python train.py --n_layer=13 --d_model=384 --n_head=12 --n_kv_head=12 --head_dim=32 --d_mlp=1024 --vocab_size=32000 --activation="swiglu" --norm="rmsnorm" --norm_place="pre" --norm_eps=1e-07 --positions="rope" --rope_base=1020.0 --rope_fraction=0.5 --qk_norm=true --attn_scale=0.246 --bias="none" --tie_embeddings=false --parallel_block=false --extras=["value residuals", "capped logits"] --init="uniform" --init_std_qkv=0.0347 --init_std_o=0.00681 --init_std_up=0.0347 --init_std_down=0.00417 --optimizer="laprop" --lr=0.000927 --lr_mult_up=0.765 --beta1=0.9 --beta2=0.99 --lr_head=0.00507 --warmup_steps=256 --schedule="wsd" --decay_fraction=0.877 --decay_shape="linear" --final_lr_fraction=0.0 --batch_tokens=65536 --seq_len=256 --doc_mask=true --train_tokens=352600000 --steps=5381 --dataset="wikipedia_en"
Each number is 200 + 30 x the weight over the matrix's rms, rounded and kept within 0 to 999. Layers, rows and columns count from 0.

# layer 3 MLP gate, 1024x384, rms 0.0434, rows 250-268, columns 128-255
193,212,216,201,212,263,190,201,204,252,210,166,179,209,183,215,243,162,234,192,151,168,246,232,209,189,223,156,160,213,218,193,172,215,245,171,205,142,167,156,216,214,152,164,232,225,145,179,188,212,229,200,224,211,221,177,182,235,201,204,211,219,185,152,220,218,218,131,196,216,169,231,226,161,232,185,167,217,179,140,249,199,228,176,281,186,135,201,190,182,165,177,239,225,262,183,242,198,182,190,224,168,208,221,197,264,203,203,179,167,157,174,248,214,172,217,209,214,193,180,209,170,213,167,163,186,161,232
186,189,201,159,188,197,262,190,188,211,235,177,231,182,238,202,152,226,234,223,142,233,222,161,212,199,229,190,149,113,212,222,224,241,157,233,163,202,233,224,164,174,223,172,184,230,203,217,213,203,199,197,184,212,166,158,202,206,179,233,229,212,205,219,147,196,214,211,176,194,236,176,233,257,213,223,195,223,188,196,212,220,238,217,225,166,204,196,227,212,187,221,176,201,208,176,194,198,153,252,221,206,211,171,190,222,192,174,192,152,198,199,223,199,138,187,206,201,216,182,162,184,203,224,207,186,181,174
216,249,218,202,233,122,158,237,210,242,246,209,149,184,159,231,219,143,161,242,184,187,193,243,242,200,175,159,207,180,192,210,239,162,238,204,191,232,157,206,184,186,211,208,238,207,210,230,212,191,203,181,277,184,181,223,215,130,120,185,207,217,175,196,211,174,193,181,214,246,214,163,225,186,188,196,180,204,209,174,204,222,222,152,196,204,192,245,136,213,224,148,172,211,232,216,154,246,236,177,232,250,183,193,224,175,158,253,233,213,205,184,199,208,216,145,186,195,266,180,247,200,228,232,243,202,179,148
242,185,228,193,217,158,203,271,231,264,212,184,213,246,202,186,207,209,197,177,195,200,190,177,179,142,174,204,194,216,168,242,224,232,234,219,197,237,231,208,215,205,234,239,232,177,185,212,235,154,239,195,249,176,171,161,149,224,180,252,218,164,230,225,208,227,193,179,192,184,185,157,224,200,192,158,192,249,158,228,200,197,233,198,198,209,186,194,154,197,203,166,272,191,180,204,159,228,181,221,155,236,210,214,211,232,177,213,161,140,198,219,240,184,176,195,191,167,211,158,197,252,186,213,186,145,169,190
149,246,200,184,277,216,155,198,160,219,201,241,201,252,199,213,154,186,180,185,156,193,196,210,165,189,163,144,166,256,200,210,230,203,210,235,242,180,217,193,185,215,187,220,192,220,193,181,181,169,228,224,238,164,176,210,203,228,173,145,235,246,264,205,230,173,222,210,185,218,198,245,223,216,166,164,145,264,174,171,247,225,223,200,245,190,233,217,196,168,187,220,229,201,244,207,181,201,217,202,207,218,188,247,176,207,197,180,195,220,220,244,182,220,250,159,216,199,207,230,177,178,232,215,189,207,193,170
189,160,202,216,245,170,221,182,146,174,224,148,233,244,121,202,232,191,205,206,167,195,139,175,188,231,253,193,211,191,248,189,155,267,244,159,180,215,146,223,176,184,219,220,194,194,201,214,139,242,152,184,260,208,213,205,212,162,174,184,204,194,221,225,193,216,158,217,191,122,198,196,205,196,164,210,149,212,272,235,188,223,158,173,266,191,179,193,141,204,185,196,191,173,256,207,232,185,210,185,256,178,141,200,180,193,203,206,175,203,156,239,189,185,170,214,199,196,222,146,200,203,182,237,232,233,216,203
211,188,232,198,189,180,148,231,207,162,218,186,199,215,233,226,210,169,203,190,193,219,234,154,213,167,158,184,217,231,194,254,184,219,180,174,161,157,174,168,256,242,152,249,232,175,178,251,215,167,226,165,142,172,177,205,211,173,202,222,196,237,196,190,154,145,231,234,190,205,188,180,179,160,207,186,196,187,228,286,158,243,243,256,252,247,215,152,143,191,174,164,207,199,214,175,218,209,172,153,209,215,209,199,156,197,173,187,210,179,210,260,224,180,194,216,209,236,188,164,204,186,231,218,202,246,166,231
221,201,194,226,222,218,240,227,232,198,200,166,218,206,180,219,162,130,170,224,195,191,213,223,199,210,177,227,190,194,192,184,233,192,234,162,179,233,202,160,198,196,176,133,203,247,158,212,255,160,178,178,234,246,222,148,200,206,217,160,171,213,121,235,207,214,249,218,162,211,188,262,156,168,193,175,181,186,205,249,231,196,197,212,170,190,252,178,179,219,207,217,186,214,234,232,241,216,192,148,198,258,189,186,181,149,224,195,199,179,237,210,228,192,237,182,178,137,194,223,220,192,221,207,178,172,223,178
183,193,226,178,206,167,233,150,167,241,223,214,204,187,199,174,192,174,216,176,121,195,159,194,252,216,171,139,208,144,218,176,180,188,169,235,197,179,216,202,160,153,266,174,223,205,225,179,226,193,176,211,209,216,204,217,199,202,189,188,237,187,201,178,245,161,224,174,203,210,137,189,201,182,221,217,199,176,225,167,192,117,217,208,200,252,180,218,221,217,186,233,158,188,198,200,182,210,203,200,192,233,205,163,191,228,198,254,162,243,281,177,163,155,188,170,176,174,209,221,162,197,162,205,177,196,194,195
153,196,161,209,219,179,152,233,246,210,198,225,249,200,235,143,207,204,240,183,176,160,194,216,237,260,230,225,233,220,184,209,191,208,156,194,234,176,175,171,212,177,189,218,189,204,230,182,173,236,163,163,185,230,193,229,240,175,179,191,168,213,140,235,201,232,187,183,200,232,183,262,213,176,208,165,175,188,198,192,248,192,174,240,198,234,187,191,224,148,213,204,175,181,183,170,127,208,226,241,190,213,201,125,156,261,183,239,189,198,183,215,174,237,179,147,188,225,201,188,152,204,208,207,189,205,175,202
159,244,183,166,178,151,192,206,146,233,190,214,239,254,201,247,152,253,206,153,155,176,216,195,265,167,208,198,166,164,187,162,131,190,222,234,195,151,239,175,186,147,171,188,186,224,122,226,142,198,248,227,191,136,228,178,216,134,224,142,227,247,209,204,153,163,171,192,213,173,191,186,171,181,241,224,164,226,222,207,199,172,229,167,218,173,186,139,248,154,171,198,212,229,232,182,179,186,201,171,216,158,205,239,180,209,139,214,217,141,183,182,218,245,185,159,207,253,180,221,189,216,224,176,196,213,179,215
200,220,164,218,190,188,238,210,253,182,234,156,190,269,215,187,186,199,175,192,224,198,216,168,221,235,216,178,192,133,222,233,268,278,187,181,173,264,219,219,212,171,202,213,188,149,185,197,234,165,218,228,174,224,208,181,211,226,197,188,169,149,159,220,179,236,168,225,157,241,191,168,115,152,227,177,153,239,247,202,217,188,202,166,195,204,197,187,180,170,192,180,226,181,174,195,164,163,263,148,223,181,181,145,148,239,205,173,129,210,204,232,175,240,214,234,150,200,218,199,217,217,209,176,199,216,249,193
175,205,229,185,217,168,191,227,161,257,241,235,206,216,217,146,237,158,186,158,181,204,182,176,243,158,163,154,175,171,156,200,174,227,170,242,163,188,199,218,228,203,229,190,183,184,183,169,172,216,200,183,242,231,173,243,193,162,177,211,165,227,205,199,167,190,226,188,244,156,166,175,170,199,230,170,184,188,221,197,241,234,164,140,223,225,256,181,224,207,170,148,195,140,190,174,222,212,172,240,207,219,183,205,164,223,222,162,242,226,247,194,204,172,176,166,176,223,151,212,196,208,172,196,235,166,237,175
207,178,162,201,185,171,223,184,140,166,154,187,174,219,244,175,136,243,160,169,178,205,218,173,211,161,259,213,195,198,186,197,199,226,192,240,204,196,161,197,194,226,186,248,206,134,161,210,263,201,197,209,225,182,161,154,240,219,251,204,193,229,187,250,241,199,226,161,218,219,173,256,245,237,222,153,193,208,203,195,173,187,217,218,226,230,252,236,173,161,203,183,241,169,174,189,202,155,233,194,216,212,172,178,199,192,162,198,172,193,207,174,170,180,179,138,212,235,214,246,206,151,220,149,177,221,233,195
226,199,204,183,231,184,216,151,161,239,180,161,174,254,217,193,180,215,235,223,238,154,217,226,229,194,250,223,162,195,190,172,214,199,225,199,201,206,212,229,224,259,243,153,245,196,199,178,220,211,186,130,159,164,248,212,260,235,143,207,219,240,229,232,187,190,236,183,221,190,158,136,188,230,244,127,243,212,216,176,193,165,214,245,217,233,151,199,174,156,200,156,177,219,192,181,206,182,198,207,235,219,202,181,191,192,177,166,227,230,219,205,204,226,238,219,131,176,225,168,191,192,223,237,248,215,219,147
157,218,237,150,177,182,180,164,257,213,171,172,224,190,161,208,159,257,182,217,159,173,211,240,210,181,223,212,217,201,171,225,192,194,200,208,201,246,195,204,186,158,192,206,232,157,209,177,202,216,206,154,168,154,234,186,226,203,175,236,244,220,221,222,211,248,182,162,191,179,167,141,166,195,189,180,230,256,235,168,222,179,186,201,256,231,224,206,192,202,157,251,162,270,207,155,219,177,200,228,257,178,218,189,189,159,226,210,186,297,252,179,226,170,184,233,160,182,186,163,231,214,177,197,195,199,224,174
164,225,162,200,235,224,188,218,208,166,179,212,184,179,227,182,162,124,211,158,161,228,174,179,208,210,180,243,202,212,178,192,152,197,209,244,206,206,257,225,240,225,191,130,207,187,230,129,187,272,140,181,160,183,215,223,199,182,189,230,224,219,170,187,192,186,192,169,214,156,144,200,186,205,148,209,166,201,202,166,203,156,193,170,188,170,207,229,180,163,228,190,191,230,200,216,267,160,199,234,177,193,217,225,208,244,174,222,215,186,193,212,247,255,168,218,223,189,166,169,170,255,164,172,212,149,211,173
207,149,153,234,201,193,216,195,221,258,212,198,149,196,183,173,187,156,187,178,217,225,185,238,213,139,187,201,178,192,218,163,184,164,225,248,191,183,158,207,209,210,239,172,221,246,181,181,184,230,239,179,176,203,240,198,203,213,147,203,203,240,244,197,227,180,218,207,177,225,160,201,215,252,189,215,216,209,191,217,135,249,193,200,222,168,216,168,188,188,155,144,209,248,252,233,196,197,186,238,244,173,222,180,201,219,248,215,256,272,160,212,207,244,159,162,181,165,228,181,141,151,192,243,217,210,143,222
173,143,160,194,192,252,248,188,193,167,203,218,198,140,219,183,215,209,158,228,202,180,226,207,198,232,211,237,214,205,185,159,238,231,193,203,150,170,246,233,152,279,153,189,242,157,216,238,165,195,244,214,230,165,197,124,230,248,216,193,194,147,157,165,162,233,207,190,209,176,171,178,179,246,230,175,141,198,237,212,264,169,239,164,178,165,191,218,178,136,199,157,156,203,228,218,191,196,190,244,148,184,180,202,140,219,210,252,155,186,208,187,154,154,170,212,233,221,213,149,219,174,200,222,225,189,199,209
# layer 3 MLP up, 1024x384, rms 0.0409, rows 250-267, columns 128-255
176,208,230,185,139,260,252,244,218,195,227,181,193,238,173,209,187,173,256,223,213,194,251,187,223,170,180,240,201,259,217,228,200,226,192,198,212,170,121,196,230,157,155,179,149,194,221,247,135,207,166,173,209,218,170,227,154,205,193,211,179,208,221,163,185,262,224,234,198,236,213,234,202,240,217,194,210,209,220,206,216,243,204,167,172,195,168,174,181,216,179,211,230,187,264,179,216,214,231,185,186,213,239,190,227,218,220,206,189,218,229,202,218,188,150,161,255,192,144,157,188,173,238,201,198,158,233,217
156,200,166,184,149,188,210,217,157,197,250,208,213,217,183,212,215,171,236,217,199,193,226,208,198,187,166,172,165,187,199,189,208,148,218,152,228,153,199,237,164,219,185,154,247,214,221,197,175,196,225,253,162,189,216,142,208,199,186,189,175,205,220,155,227,147,206,273,171,192,208,133,244,183,199,229,225,141,200,172,193,226,185,212,241,208,230,269,264,109,197,190,236,266,179,176,225,260,210,198,196,145,190,193,198,212,218,169,173,175,163,172,198,197,227,171,171,166,178,181,174,194,238,238,212,169,186,266
161,172,129,205,191,188,165,249,180,150,241,205,217,224,128,169,183,214,182,215,190,223,210,177,194,148,190,204,211,180,207,243,205,199,198,219,270,160,155,186,225,170,226,236,172,140,234,183,223,170,222,232,217,152,180,225,191,123,177,195,231,176,227,208,197,210,188,185,223,248,162,171,231,233,140,243,164,216,199,199,174,238,175,194,210,173,209,180,216,169,219,223,183,226,144,216,243,214,194,230,169,157,195,167,265,185,194,212,212,193,198,169,203,169,212,165,201,190,207,198,211,238,186,181,210,209,237,232
169,175,170,163,229,186,199,197,160,229,171,223,186,210,175,173,136,169,189,221,224,160,255,215,177,168,177,221,224,240,149,215,182,126,196,153,223,207,181,231,175,174,188,207,185,202,149,197,255,194,135,196,226,187,197,139,161,244,209,186,252,210,219,198,195,167,155,174,164,199,204,189,225,214,127,268,240,204,218,179,162,186,183,193,170,171,221,201,259,213,215,232,215,235,168,251,182,194,221,201,169,180,174,189,143,154,236,207,215,213,183,199,209,183,166,199,181,190,163,202,188,213,198,258,246,174,186,222
195,216,194,214,194,203,176,219,182,199,174,210,251,192,217,216,206,257,194,165,219,250,146,222,155,232,225,217,253,191,243,221,186,142,221,254,171,203,199,201,149,191,217,179,178,183,223,224,210,203,219,198,203,206,211,151,213,148,271,233,241,228,175,268,212,175,157,214,190,188,200,162,150,232,216,242,212,210,214,179,191,162,196,215,215,238,249,233,234,146,231,248,192,222,160,186,227,204,237,167,227,228,204,194,199,203,208,185,191,211,195,194,141,167,233,252,216,205,195,144,185,219,168,269,245,242,192,209
229,177,160,225,150,162,239,161,188,222,155,151,220,221,153,156,237,173,226,194,193,214,178,157,174,194,223,172,201,191,184,207,152,200,139,153,205,203,213,205,230,188,180,154,166,246,159,213,163,168,225,238,196,204,191,233,222,171,200,243,163,224,188,164,191,182,220,203,232,206,198,199,168,149,177,221,191,180,223,260,176,177,201,196,161,176,151,220,178,144,203,164,207,201,243,196,184,191,218,196,185,174,208,180,211,243,177,193,206,237,203,220,174,145,181,162,194,206,196,155,160,160,131,161,215,198,232,239
173,155,177,172,177,152,237,188,175,189,205,198,171,194,234,179,186,207,183,211,214,207,189,210,149,214,195,192,220,267,176,183,214,191,201,200,151,224,171,218,177,253,160,257,196,176,258,146,238,230,157,196,241,211,207,177,155,199,224,179,208,199,162,202,221,187,249,200,245,187,282,238,221,188,219,214,191,200,242,217,201,171,172,242,185,181,245,198,241,219,242,239,233,223,213,201,180,178,228,229,239,188,172,190,210,184,240,189,160,258,184,219,187,191,177,219,165,226,149,190,173,173,232,208,189,174,242,174
193,216,229,235,225,128,260,207,191,211,227,233,182,165,174,174,175,163,248,250,159,238,222,176,212,208,237,162,187,210,166,156,271,199,153,218,194,164,225,206,190,133,184,165,194,176,160,210,185,181,201,220,190,201,189,254,181,246,189,265,251,241,218,161,155,241,237,252,148,255,157,184,163,208,211,207,156,160,216,210,201,170,156,233,201,172,194,189,202,188,201,218,240,196,195,183,204,249,163,186,254,253,230,208,206,223,147,175,204,260,193,200,195,132,221,222,243,215,241,156,181,233,228,205,209,203,228,188
153,188,230,222,194,195,183,207,252,185,149,206,169,161,196,167,229,226,153,218,221,154,146,229,188,235,188,224,189,238,201,194,195,157,218,169,157,210,236,191,189,253,172,187,177,208,227,191,235,235,165,192,209,230,190,224,189,199,257,160,219,171,221,256,213,180,177,197,190,199,226,213,180,241,162,204,201,236,184,243,244,143,179,246,204,184,264,211,209,124,275,184,220,174,180,183,166,219,172,205,206,199,206,199,166,173,230,209,170,170,215,206,217,236,198,160,155,190,199,235,195,227,203,222,182,215,211,201
198,184,228,221,190,177,161,161,191,195,183,222,193,168,142,252,182,226,234,158,207,215,164,174,218,189,192,153,177,186,173,170,176,175,193,162,187,160,204,204,165,132,174,189,195,236,187,190,161,205,235,195,145,157,218,194,191,229,205,206,217,227,219,169,240,170,231,215,241,241,157,204,206,200,226,219,219,253,186,186,177,194,216,215,137,190,210,235,224,143,199,234,210,184,198,218,186,186,226,206,201,201,169,180,171,159,244,275,215,230,173,198,165,186,169,204,220,149,237,179,184,237,199,199,223,247,192,213
216,231,198,226,203,178,189,179,223,216,214,211,205,133,212,228,234,194,229,189,265,256,178,218,211,200,189,181,183,238,243,169,252,190,131,244,253,200,160,214,216,256,227,222,203,192,222,176,238,219,196,175,214,189,181,224,235,211,197,253,195,180,261,159,189,157,190,202,166,203,205,250,196,208,161,243,170,244,145,161,190,145,236,221,202,200,200,207,183,188,215,234,214,211,193,214,178,205,156,197,217,162,219,215,139,228,215,224,195,163,208,178,186,159,188,202,285,175,231,221,189,171,250,197,187,159,192,140
238,149,231,228,202,200,167,264,189,209,218,202,240,228,217,149,192,196,256,195,178,241,193,180,202,206,170,127,163,189,206,186,188,231,170,251,198,183,193,174,183,190,214,212,239,225,151,238,174,243,207,248,256,192,209,150,186,171,244,168,194,210,151,205,141,198,191,167,212,151,184,240,192,187,170,198,186,158,218,172,192,258,146,265,176,158,210,181,212,202,190,190,232,223,148,230,238,176,234,211,143,177,204,227,197,209,218,231,164,224,221,136,212,177,193,213,249,151,214,268,195,216,168,196,157,230,173,237
214,211,205,180,158,171,220,260,217,179,207,243,186,269,230,204,159,204,182,202,220,246,238,256,166,189,233,248,150,242,166,193,225,223,211,247,194,182,143,179,187,185,196,212,245,207,206,206,226,186,213,250,183,222,181,168,229,196,201,231,232,218,188,194,262,172,164,164,174,247,232,191,198,163,183,200,125,146,173,193,170,223,154,198,186,213,200,191,194,240,192,126,157,170,249,124,234,154,247,213,209,186,233,215,183,225,216,130,195,159,188,218,187,216,230,203,214,213,220,163,214,165,192,191,181,143,221,178
192,220,214,180,236,204,197,178,239,224,195,140,183,204,146,217,231,195,213,193,187,176,201,181,224,191,150,233,178,201,222,168,188,209,203,184,181,132,167,170,166,229,190,175,216,163,206,222,187,174,218,148,224,169,216,216,192,206,232,170,251,190,185,172,162,199,227,242,262,223,234,164,166,153,188,240,220,210,213,194,255,149,220,221,138,151,179,223,141,219,207,237,260,199,181,267,197,230,227,163,199,246,171,243,253,209,124,228,166,224,150,173,207,163,223,201,240,177,164,224,173,195,184,181,213,168,203,202
157,237,146,198,194,179,163,194,180,162,217,240,221,224,167,240,187,206,154,227,214,168,185,150,186,162,213,135,221,234,194,220,195,227,191,175,229,171,157,158,201,211,173,188,156,215,162,254,173,212,150,224,223,247,200,229,197,223,256,197,199,169,215,175,184,205,201,252,194,230,205,253,178,245,212,244,204,167,225,177,202,221,183,134,154,188,173,206,205,227,205,282,181,190,221,196,215,175,207,245,229,241,163,243,205,205,242,245,166,151,180,184,189,226,161,206,232,154,212,214,167,172,186,187,174,204,262,218
216,148,133,230,232,187,140,188,182,207,218,147,198,204,226,222,175,235,138,171,241,212,225,204,172,208,195,241,159,218,220,207,179,161,184,187,233,243,224,151,197,167,182,195,211,207,199,223,252,238,235,184,168,188,206,187,218,159,199,150,181,211,214,252,249,177,166,253,231,216,219,216,210,233,173,171,240,235,145,169,179,228,202,202,176,238,234,235,204,205,222,207,165,198,249,146,175,178,216,173,214,250,174,246,180,193,206,160,229,157,223,249,182,220,244,164,189,170,229,220,186,212,181,190,184,217,185,191
160,222,190,188,198,199,218,226,193,207,181,209,176,162,184,209,192,149,210,161,166,197,136,178,215,183,168,188,182,190,195,134,170,225,209,187,157,154,223,168,170,216,234,187,183,188,169,195,206,228,229,206,210,162,169,177,232,199,199,178,190,208,158,177,278,205,231,217,162,186,171,218,225,184,209,268,271,153,230,178,155,254,146,150,247,210,179,218,181,177,152,195,188,229,235,184,220,217,193,212,224,252,206,219,197,234,208,158,168,224,207,181,203,180,217,177,158,251,184,219,155,152,177,211,226,194,182,220
193,157,160,181,222,231,234,168,219,190,237,177,230,225,244,208,168,198,169,164,196,231,176,189,201,128,175,228,218,200,238,147,247,170,148,203,179,218,162,209,217,200,238,216,243,268,166,211,202,190,207,174,158,227,219,179,197,194,206,220,195,177,198,225,254,183,204,201,155,225,174,181,215,194,195,235,224,153,206,209,223,193,171,165,195,173,201,165,176,215,199,145,187,204,185,211,173,265,142,167,139,222,226,222,206,240,238,207,238,231,193,184,258,243,204,189,214,192,166,164,179,208,218,236,198,240,232,171
# layer 3 MLP down (transposed), 1024x384, rms 0.035, rows 250-267, columns 128-255
203,197,183,162,197,151,227,180,226,202,260,165,208,204,178,220,154,233,272,229,216,176,224,157,203,162,210,182,159,247,216,208,202,229,222,161,221,227,146,178,227,167,224,240,134,147,190,194,197,236,181,238,154,180,234,190,212,203,182,259,144,209,170,213,185,165,227,217,206,193,249,178,228,238,200,250,235,228,282,181,225,187,217,190,194,179,183,220,203,161,219,238,159,220,219,224,162,218,249,225,198,242,170,186,185,244,213,212,204,207,251,229,195,179,219,207,246,178,187,161,182,202,216,198,225,182,147,207
124,177,221,157,241,241,245,143,146,157,259,204,181,229,226,175,228,180,271,173,172,183,202,133,198,199,153,193,201,176,184,202,208,152,142,252,241,198,168,228,194,220,188,187,214,196,146,205,198,178,160,251,153,192,202,197,179,200,176,224,159,205,239,236,205,177,192,263,193,217,194,171,205,187,251,215,209,185,172,214,173,239,218,138,259,238,163,259,249,188,173,190,192,222,209,231,196,231,157,255,219,192,192,200,187,231,218,172,151,186,213,177,221,224,157,203,215,179,190,201,187,186,228,196,220,193,203,181
212,206,248,176,180,200,193,208,163,230,238,214,215,214,221,184,209,196,236,179,220,179,178,161,217,257,207,175,248,204,218,213,217,233,167,236,202,176,188,243,194,248,180,223,181,146,196,182,177,221,127,214,195,255,211,196,251,195,183,214,192,154,213,192,211,223,192,191,210,158,263,165,177,221,205,127,208,125,184,249,167,262,232,169,199,294,174,206,232,245,203,226,170,185,181,212,161,184,206,175,175,134,167,205,147,175,129,160,192,164,206,228,192,246,237,179,224,202,196,160,218,214,157,210,193,230,236,191
131,155,178,157,206,213,200,144,211,255,217,245,224,194,175,198,211,186,221,195,251,263,253,258,197,262,227,188,239,171,215,171,154,201,168,184,252,214,178,197,205,190,181,182,165,262,202,193,183,207,224,173,174,185,192,177,216,209,207,179,183,213,224,166,196,195,214,257,223,236,228,202,138,176,182,224,183,183,278,235,235,208,174,244,127,239,220,225,193,176,211,277,203,258,207,206,214,189,281,188,255,150,191,183,213,173,172,212,223,237,213,226,178,181,156,200,202,216,147,200,179,223,265,182,184,192,222,267
145,229,194,221,246,184,242,172,202,217,209,191,149,206,264,210,219,182,245,212,225,180,137,298,209,183,183,195,168,215,164,236,228,191,236,153,211,225,148,217,198,203,241,179,213,171,225,244,197,183,179,216,237,155,260,216,239,206,242,163,207,206,214,165,209,192,199,196,227,194,168,177,208,184,198,206,192,159,191,209,185,208,181,174,190,147,213,182,192,154,209,180,177,195,221,211,164,171,198,199,223,122,248,195,241,222,158,183,157,177,170,151,274,247,211,144,162,125,181,209,201,234,161,188,183,184,220,170
188,201,240,221,188,169,217,158,161,154,157,170,217,176,220,208,226,189,213,161,228,178,245,207,213,178,224,203,189,228,207,183,249,194,165,226,245,217,166,220,193,187,196,233,178,209,139,187,184,200,193,148,211,237,187,243,210,235,232,199,204,228,205,158,220,200,217,170,192,208,224,178,200,202,188,201,203,186,197,253,187,219,204,211,161,194,192,244,156,176,193,153,243,186,178,222,212,200,189,207,176,198,171,197,208,227,227,167,215,188,185,171,212,153,191,179,200,171,242,151,184,209,159,168,245,219,187,208
185,187,176,209,169,179,213,202,232,192,222,211,233,220,168,159,238,217,235,285,208,193,177,165,153,190,213,163,229,219,216,162,240,182,205,211,241,219,146,194,169,221,196,199,209,173,172,171,178,216,161,187,264,275,254,209,199,225,238,209,188,200,165,209,204,220,196,245,204,199,239,235,235,188,171,226,220,222,212,146,199,218,177,195,166,165,194,203,212,183,192,261,174,198,249,205,202,215,216,260,227,190,183,178,215,220,214,180,199,236,162,236,194,214,198,212,186,197,254,185,193,207,154,251,191,178,254,173
165,213,226,220,201,212,201,218,247,188,241,266,160,164,204,164,200,205,219,177,159,222,182,205,219,185,209,197,202,192,207,161,189,259,188,257,247,199,207,208,223,237,173,196,150,225,216,239,181,205,214,175,181,198,238,213,207,199,130,163,204,229,202,184,197,202,245,220,198,189,213,159,201,242,213,232,192,216,169,229,189,146,218,198,178,152,221,188,209,203,184,211,212,213,188,185,152,161,174,216,173,169,171,188,172,213,220,228,197,214,186,172,171,206,250,198,219,221,222,180,224,167,227,176,253,222,197,184
201,256,210,205,215,214,220,221,227,240,168,210,158,204,197,219,166,252,184,234,176,180,223,219,173,185,149,204,159,188,160,191,229,242,211,195,190,229,235,186,161,250,194,153,163,220,183,154,190,185,201,231,182,158,199,240,198,212,185,156,188,189,190,192,141,214,161,187,224,184,187,178,177,215,190,232,114,174,187,236,233,208,200,195,199,224,153,168,204,177,242,148,195,223,241,208,201,275,190,209,224,203,178,234,234,204,180,164,174,180,262,183,191,237,217,168,179,200,202,188,212,196,185,202,203,181,202,239
190,204,230,241,161,194,155,195,208,193,250,224,217,220,179,210,245,256,189,210,170,161,171,139,216,217,179,194,211,209,192,218,221,169,142,163,212,161,166,192,198,184,231,232,218,206,218,198,164,218,195,195,218,215,220,189,159,222,134,149,187,231,251,176,215,203,188,157,267,194,241,239,223,236,179,205,176,223,232,187,209,196,210,215,196,198,155,202,229,168,257,209,189,200,222,230,187,227,193,211,177,178,201,160,198,204,249,247,181,163,213,208,207,255,172,229,212,114,154,161,212,221,247,184,196,214,220,222
211,200,189,201,162,217,156,204,178,220,228,205,237,224,221,147,203,194,213,209,182,202,223,182,158,277,229,212,157,207,236,179,166,179,183,168,265,262,186,231,201,277,199,181,190,216,195,273,155,167,200,201,256,123,210,163,222,201,159,236,176,170,247,254,173,144,170,151,213,186,189,204,158,181,188,186,196,192,165,207,236,194,193,209,229,250,215,226,147,155,232,184,233,189,176,160,185,216,176,191,200,180,175,213,221,178,197,203,189,140,142,227,193,213,221,203,195,266,241,188,179,199,235,229,199,164,204,184
211,186,209,246,162,193,157,208,222,223,195,176,195,252,212,201,212,191,226,207,169,236,203,134,207,215,236,130,226,242,208,210,170,185,208,209,177,186,219,197,207,223,286,239,178,173,198,166,213,232,162,246,198,201,138,128,166,226,203,178,190,157,182,226,232,176,153,204,181,163,147,184,228,223,217,172,119,195,200,194,167,216,154,211,200,195,258,208,177,164,214,198,236,142,201,213,214,247,233,199,165,239,184,225,195,214,196,149,141,161,202,211,164,182,222,214,230,162,217,248,217,239,248,240,173,307,147,186
214,227,212,227,199,207,241,192,167,137,217,222,184,205,212,213,158,154,249,196,171,225,180,185,226,219,206,191,93,177,213,195,198,275,222,215,187,203,152,138,211,205,201,190,185,202,203,210,198,216,239,256,190,216,218,200,191,247,242,252,221,156,162,245,169,168,227,222,188,162,188,205,175,269,200,205,188,188,186,251,202,178,234,192,184,219,225,191,236,190,189,111,167,187,207,235,214,213,253,209,183,210,186,216,216,239,246,210,211,249,222,222,197,239,207,176,201,188,234,173,175,181,252,180,194,169,248,217
198,216,195,156,222,204,205,186,192,274,226,140,216,214,200,225,259,201,201,186,172,232,223,191,166,164,205,218,206,224,177,192,211,115,226,164,178,217,222,206,192,250,231,194,222,180,228,229,200,227,249,174,198,150,152,226,233,199,249,187,187,166,206,196,120,197,152,238,202,235,207,211,181,199,188,222,224,229,224,204,205,227,165,220,181,208,171,195,228,188,176,180,202,221,158,221,223,162,155,211,216,254,126,199,190,142,153,182,226,228,200,213,204,178,208,189,198,180,256,206,180,186,233,235,207,230,202,173
214,195,182,210,214,152,176,215,207,179,161,220,190,176,208,193,162,187,178,185,189,148,203,223,193,191,181,163,232,242,275,237,212,190,194,168,217,163,197,211,229,254,136,254,182,177,172,181,203,161,203,200,210,209,238,177,185,191,178,232,224,235,179,260,215,261,184,168,214,211,205,189,178,209,215,198,172,197,257,190,232,165,237,219,230,194,232,165,212,168,186,212,177,223,187,237,206,194,177,141,187,184,152,151,185,169,188,196,143,217,200,226,205,183,201,195,194,229,235,177,184,162,155,214,228,227,166,193
209,202,172,189,206,187,178,237,211,266,223,190,224,203,180,196,194,208,184,210,182,222,176,208,199,231,167,204,213,192,210,205,137,197,186,172,173,193,187,172,183,177,229,208,248,193,207,169,225,234,177,221,192,196,246,238,211,202,211,89,216,184,247,204,224,171,190,164,235,193,210,210,245,174,227,221,191,143,203,214,188,195,192,191,204,138,203,227,198,179,209,235,211,214,189,180,196,198,215,218,251,204,168,158,177,238,221,256,241,215,225,148,245,236,164,181,225,202,211,195,208,124,181,180,209,217,229,239
213,215,189,223,221,202,209,247,201,172,209,212,209,223,233,242,187,168,205,205,250,215,197,199,200,225,196,212,170,191,214,174,172,192,244,208,216,209,179,172,189,252,197,141,220,239,199,179,205,225,257,202,212,165,172,195,216,198,251,210,200,189,226,202,183,178,218,144,205,160,186,237,228,222,157,257,190,199,233,193,230,176,239,147,206,235,199,195,200,221,240,236,207,138,177,241,181,169,211,108,153,195,208,224,216,237,206,202,217,187,204,192,174,254,175,193,194,189,169,179,214,231,175,229,213,201,213,183
160,205,166,189,209,207,238,211,205,194,155,163,219,260,206,223,178,213,164,229,195,153,253,234,175,174,172,188,258,193,159,188,206,185,184,151,188,198,210,164,201,194,185,200,219,256,218,172,248,190,172,253,227,219,185,209,253,192,186,204,159,190,205,159,211,226,205,231,169,181,186,200,196,178,223,160,140,172,242,188,218,141,192,161,175,222,197,183,195,256,206,241,204,212,206,177,174,203,224,199,225,249,212,230,221,186,168,184,190,153,169,186,201,174,230,234,220,219,187,198,239,211,156,226,168,216,240,174